Each number is 128 + 32 x the weight over its row's rms, rounded and kept within 0 to 255. Layers, rows and columns count from 0. The size above them is the row's rms in percent of the matrix's.

# layer 2 MLP down (transposed), 1792x448, rms 0.0471, rows 935-959, columns 256-319
size [118  97  96 101  97 109  25 100 112 109  94 105  97 108 105 100  96 101 120 106 107 102 101 100  98]
[[147  91 130 120 108 161 109 141 184 133 161 120 153 135 180 187 157 144 140 130 142 101  86 202 136 187 168  74 162  60 173 182 138 138 173 108 138 130  59 165 172  76 122 115 126 158  68 108 114  93  92  93 137 196 146 170 103  90  95 133 150 175 103  96]
 [124 136  90 164  99 151  81  87 199 132  41  90 137 143 107 139 105 132  93 154 122 128  85  43 122 138 202 108 153 144 121 123 157 134  76 174 117  88  99 101 119 133  95 144 109 137  70 130 224 164 170 115 174 149 148 136 115 104 108  72 156  97 120 127]
 [105  94 111 193 136 132 152 127 122  88 120 117 127 103 186 142 126 115 159  92 179  33 137 121  74  53 146 154 160 139 141 168 140  78  79 111 171  67 143  88 169 118 155  85 185 154 118 122 156 144 155 148  90 122 119  73 119  91 121 143 126 158 125 104]
 [134 119 160  88 138 147 141 138 126 142 139 170 130 109 135 140 159 157 118 124 121  38 176 146 171 188 150 131 146  60 118 147 138 136 125 131 150 191 180  87 153 118 114  80 118 101  77 127 121 143 147 146 122  94 185 104 124 147 133  65 158 124 134 136]
 [141 192 155 119 126 124 161 140 109 138 137 149 152 128 144 108 122 132 140 156 147 124 112  92 135 152 100 100 180 143  94 138 153 171 148 128 119 157 156 100 119 151 137 188 102 158 157 110  86  71  95 203 130 157 146  70 135 114 128 131 112  71 125 173]
 [101 124 131 142 145 102  78 135 125 150  90 100 122 134  92 126  87 163  80  73 161 134 169 107 181  41 136  88 118 108 109 104  99 115 111 139 141 138  43 118 138 195 105 104 177 152 107 121 136 128 143 104 145 136 133 147 159 129  99 176 114 148 103 107]
 [189 146 130 102 143 109 149 119 131 158 214  91 194 152 122 115 138  82 149 164 165 166 116 170 131 103  93 154 129  79  99 204 139 152 105 113 117 117 131 108 113 139 150 166  86  97 181 132 103 105  87 132 145 166 135 151 146  82 138 140 165 133 152 131]
 [170 177  97 104 103 175 113 134 146 104  98 149 168  75 187  94 188  94 107 120  97  71  89 121 162 122 113 135  91 139 113 175 156 140 112 118  91 108 169 139 144 105 103 172 127 110  80 133 128 133 160 169  99 119 150 119 144  80 100 113 125 165 100 131]
 [141 120 152 105 158  77 141 145 114 119 161  66 130 129 182 145 150 139  40 121 123  56 152 105 121 114 136 112 122 145 118  57 134 114 151 145 149 162 150 130 117 127 108 125 137 153 114 121 134 164 110 158  98 173 133 116 110 154 149 134 114 160 128  96]
 [ 75 164 122  94 130 146 176  87 149 206 184 164 120 100 149 116 151 130 144 107  59 114 116 161 111 159 137 180 149 110 127 134 125 173 118 138 166 140  94 163 134  91  85 179 129 122 139 103 153 160 126 169 134  81 125 124 155 109 125 165 112 143 172 203]
 [129 115 159 152  60 169 116  94 126 149 176 136 155 154 103 158 142 152 129 159 134 124  97  71 189 134 158 143 152 104 155 110 171  93 153 135 153  85  82 110  88 110 110 150 171 187  87 142  94 139  81  80 136 122 114 119 142 133 130 113  78 131 159 165]
 [175 137 101 146 130 122  52 176 153 138 111  92 116 200 143 170  83 107 134 216 106 127 132  88 183 159 130 123 125  84 101 119  85 165 189 124 172 109 131 105  74 136 131 149 182 128  95 142 146 167 147 132 153  30 132  81 133 157 200 161  76 134 123 130]
 [147 152 123 117 107 139  93 201 160  87 100  94 162 148 119 151 133 118 195  96 108  71  74 152 161 147 163 118 110  98 126 137 141 146 114  71 156 113 101 133 112 148 103 128 120 145 121  94  77 124 113 140 150 138 108 137 139 147 110 145 164 193 161 158]
 [167 109 121 124  92  80 116 103  77 157  96  87 164 114 169  91 136  91  94 104 138 120 154 123 116 151 136 136  94 144 164 147 194 146 148 155 147 132 115 134 166 160 154  87 140 127 172  98  79 214 204 151 178 105 207 130 115 145 140 114 110  78 142 196]
 [128  80 123  99 125 102 178 186 149 108 156  97  96 108 171 121  97 123 173  88 121 129 126  67 105 153 141 114  68 113 113 148 148  81 128 119 174 181 147 159  70 132 111 162 148 127 141  95 167 140 168 169 129 104  93 162  98 154 133 165 117  57 109 112]
 [159 131 126  90 165  97 142  88 134 192 135  39 175 170 145  78 143 159 127 110 128 194 130 120 183 143 112 131 131  66 127 195 105 141 129  83 170 165 110 118  83 112 123 146 109  86 167 149 110 137 171 139  85 138 177 142  58 118 123 148 117 124 144 172]
 [106 148 101  95 100  93 188 148 146 148 162 154 104 131  59  98  77  97 148 140 125 107 173 134 128 121  68 138 140 109  58 133 115 118  75 107  90 150 121 164 149 115 176 187 194 154  95 176 100 149 146 138 162 151 111 125 146 125  74 113 133  90  85 159]
 [103 160 135 137 114 128  92 140 146 141  81  59 142 120 184 113 122 144 134 130 145 161 116 132 160 135  98  82  87 127 115  98 177 126 103 103 135 174 134 189 130 113 143 115  79 114 186 153 185 101 150  68 159 133 150  76 172 122 106  97 127 224 133 164]
 [105  74 124 141 163  84 157 194 122  61 102 129 116 113 124 116 152  87 141 101 127  80 131 171 121  98 108 124 143 103 117 122 137  95 121 127  97 153 222 156  69 114 165 112 152  65 142 161 141  55 125 129 137 185  76 132 150  87 136 185 186 143 166 109]
 [158  46  50 121 207 152 129  92 105 101 137 129 117 110 105 110 198 126 159 103  86 110  90 125 126  80 119 140 133 142 107 147 174 110 137  91 120 133  60 157  91  83 130 157 155 170 175 132 113  84 150 163 122 156  66 146 110  71 119 135 109 107 135  73]
 [138 116 106 149  95 132 122  89 213 142  90 157 108 128 122  96 117 112 119  97 109  85 164 117 123 165 167 120 146  53 134  61 131 175 142 146 157 111 109 112 194 181 110 129 156 189 202 149  84 176 137 132 144  85 127 160 190 107 106 133 177  92 106 126]
 [164  91 131 153 158 125  70 113 123 162  59  67 137 119 154 167 119 146 127 130 127  50  85 113  94 134 133  74 110 170 223 137 154 149 142 114  81 115 136  91 125 156 124  32  92 114 152  92 144 106 156 125 128 117  89 189 117 142 145 144 161 149 159  55]
 [173 136 156 104 149 169 137  74  72 116 153 115 119  84 154  98  61 116  94 137 125 173 140  70 107 112 118 122 158 106 169 156 120 170 110 139 152 126 111 168 162 171 117 147 133 102 112 168 133  85 133 107 106 138 154 140 152 122 158 128 155 141 136 137]
 [ 66 141 133 176 164 122 135  78 128 132 176 141 143 111 138 138 140 170 126 123 173 111 166 115 174 135  88 145 104 131  49 160  97 131 135 139  42 124 112 159  83 136 133 160 118 188  84 131 174 128  81 101 146 183 171 120 170  64  93 144  81 120  85 130]
 [156 158 133 104  68 117 129 149 126  83 169 171 117 100 109  86  69 125 123 124  36 109  89 112 100 124 167 142 177 152 141 174 120 114 104 153 118 156 184 139 112 105 148 255  98 164 142  76 148 115 167  96 154 124  98  99 108 122 147 135  93 130 156 194]]
# layer 2 MLP up, 1792x448, rms 0.0522, rows 936-959, columns 256-319
size [ 97  95  98  96 109  23 104 112 119  86 107  96 108 103  97  95 100 123 106 110 101 101 100  99]
[[101  79 155 108 147 121 121 118 166  74 173 139 110  97  78  84 127 108 141  65 103 142  32 123 115 139 140 154 108 135 132 176 110 151  94 194 138 131 163 160 139 125 102 121  99 125 146 106  99  58 154 162 160 150 109  96 122 126 115 105 130 172  89 149]
 [148  82 130 160 133 169 163  83 103  92 102 122 136 108 149 160 152 146  97  76 137 187  80 102 166 125  95 133  99 227 150 136  91 149 145 149  83 157 127 119  64 155 117 116  82 152 117  95 119  91 107 147 121 140  91 102 112  97 142 158  80 119  61 157]
 [105 129  79 122 206 152 144  86 169 121 139 171 118 104 164 134 109 117  92 161 126 107 127 184 129 129 109 122 126 199 158 116 129 185 114 137 160 104 121 143 166  93 143  85  61  97  84 107 107 157 116 153  86 100 160 138 129  82  62 171 175 100 117 152]
 [111 162 113 141 155  83 138 134  87  79 148 134 165 128 126 168 153 150 133 160 136 172  79  83 120  84 108 135 157 131 125 146 166 187 107 149 138 131 111 131  91 112 168 126 104  97 150  47 137 142  64 164 104 195 177 132 132  83 128 155 106  78 115 142]
 [143  93 181 137  98 151 131 153  88 157 157 136 121 147  94 126 134 128  98 101 185 116 145 120 125 135  79 110 155 143  81 135 148 125 140  94 109  91 107 162 131 169 212 110 142 137 142 129 137 137  89 159  92  93 102 109  87 158  80 101 153 135 184 104]
 [116 104 116 190 139 129 133 117 126 129 189 143 111 160 117  68 119 133 194 104 100 188  80 166 132 112 135 120 132 167 106 139 141 150 154 153 113 113  95  87 123 117 122  85 132 127 138 135 194 140 149  85 122  90 121 128  65 160 124 134 158  98 112 148]
 [152  60 100 126 144 135 125  67  91 156 129 161  68 111 126 139 107  92 142  82 135 127 110 142 139 122  84  73  99  95 125 148  65 105 150 133 156 132  57  99 140  69 173 120 146  96 137 139 130  76  97 124 153 161 125  51 123  92 148  83 133 125 111  95]
 [139  73 157 125 134 165 141 150 139 156  95 161  89 117  88 101  99 147  84 158 197 150 161  94 184  96 126  72  83 153 118 130 143 118  74 136  83 103 107 161 133 146  97 122 125 122 153 109 143 135  75 148 115 162  77 163  98 116 139  95  80 136 213 134]
 [ 86 176 175 145 114 117 142 125 171 128  78  69 144 106 155  81  99 141 185 105 186 129 110 129 201 153 107 141 111 100  61 148 108  90 119 127 111 148 114 133  70  96 132  97 112 145 139 136 139 178 132 116 104 132 120 137 105  97  84 126 134 143 145 100]
 [135  85 107  84 105  91 103  97 130 151 101 147 128 108  96 170 150 155 109  71 116 150 143  79 116  91  86 141 107  87  77 132 169 166 156 179  94 114 153 101  77 128 131 104  97 151  76 143 157 137 139 106 143  79 107 127  82 126  86  96 143 175 112 100]
 [123 114 117 156 134 153 168 136  73 151 167  35 110 175 150 171  76 133 134 191 122 165 154 141 152 131 108 162 127 108 122 121 141 190 127 186  81  94  87  98 151 124 109  85 157  90 112 137 171 148  97 130 140 148 123 131 120 140 158 171  56 171  76 154]
 [131 101 120  84 233  64 183 138 117 149 159 107 140 157 133 107 121 165 175  97 172 173 103 113  94  97 106  98 114 166 115 152 146 105 107 176  94 197 128 167 134  74  69 121 114 157 185 151  97  84 111 139 124 145 165 119 126 151 141 116 104 138 169 155]
 [ 76 114 170 159  86 144  99 107 163 151 180 168 148 153 156 103 100 193 119 200 110 140 126 107 172 138 138 174 132 156  75 156 167 144 140 126 141 101  69 110 127 155  92  99 141 183  81 186 129 102 116 112 144 137  81 110  68 107 120 142 110 129 105 116]
 [117 150 156 104  93 136  56 101 138 107 143 159 141 113 148 155 139 158 138 117 104 147 136 135  63 112 173  74 135 155 177 164 160  79 109 111 137 120  85 116 162  92 119  92  95 124 109 125  99 101 162 111 112 145 120 112  98 126  88 146  84 118 145  66]
 [ 86 109 151 128 152 100 136 180 128 109  80 102  52 146  95  51  58 104 114 111 173 103 102  84  93  83 120 126 124 114 149  88 205 184 136 139 140 132  91 181 156  78 116 136 170 120 129 140 124  71 100 151 156 127 178 142 127 164 131 169 125 105 159 133]
 [152 140  63 116 216 124 153 115 130 120 147 154 164 103  88 133  92 101  82 140 209  70 142 131 147  74 171  78  98 148 131 121 132 153 150 179 118 129 197 100 114 102 102 115 112 102 170 164 158 130  81 131 122 109 164  94 127  95 114 101  58 186 179 152]
 [137 125 116 191 119 109  85  93 167 186 105 160  90 144 114  85  86 136 126 119 138 128 135 201 111 131 117 145 118 140  77 138 155 163 174 133 166 150  61 146 151 105 126 129 112  85 173 149 158 150 100 114  97 139 120 157  90 135 112  79 155  85 116 200]
 [122 112 155 103  87 149 160 149 165 177 109 139 106 159 184 129 130 116 102 141 120 121 133 139  46 145  84 159 110 120  97 115 122 141 129  60 135 140 139 129  47 107 158 101 150 110 129  79 111 184 139 170  84  48 116 173  65 110  76 165 120 109 158 127]
 [220 166  95 128 141 112 143 127  96 128 130  54 122 120 149 121 101 158  97 118 147 146  91 102  99  86 156 131 132 136 181 141 150 153 128 132 121 114 155 162 142 136 125 117 106 151 105 146 149 149 186 161 173 146 145 118  93 118 119 111 152 101 111 134]
 [159 181 171 191 149 108  93  92 156 179 143 134 112 105 144 115  84 127 134 111 147 120 155 113 116 153 144 104 103 111 119  86 172  94 125 172  96 143  98  90  78 165 176 109 193 121 188 102 132 142  80 107 100  94  94 146  93 100 120 186 118 148  92 130]
 [126 106  86 150 189  56 140 142  66 122 167 180 119 111 141 118 160 105 136 138  91 157  91 133 137  72 115 115 147 116 168 101 159 139 158 133  78 103 140 129 118 126  77 153 111 117 130 120 103 193 110 145 153 160 115 136 108 147 112 187  49 117 172 162]
 [143 185 118 172  72 180 115 112 172 182 131  94 131 171 155 130  85  97  88 120 160 118  79 167 150 110 163 145 135 102 148 190  81 100 103 101 130 150 121  92 145 130 120 103 156 163 122 110  93 189 120  69 133 121 159 161 112 154 136 159 180 142 106 164]
 [146 127 204  88 142 197 122 153 117 104 113 104 133 157  85  84 135 115  67 119 137 147  77 159 103 121 142 102 116 135 202 109 157 132  96 230 117  90  86 128 128  75  87 131 120 104 162 123 126 157 162 155 147 128  84 111 128 148 135 125 118 135 185 128]
 [172 234 118 118 154  46 120 150 101 101 186 133 110 130 120 108  96 156 110 120  85 135 118  88 135  78 140 131 132 151 111 152 117 140  75 160 127 178 174 207 121 115 114 136 117 177  93  68 134 105 133  84 167  71 133 133 111 112 132 185 137 103 128 178]]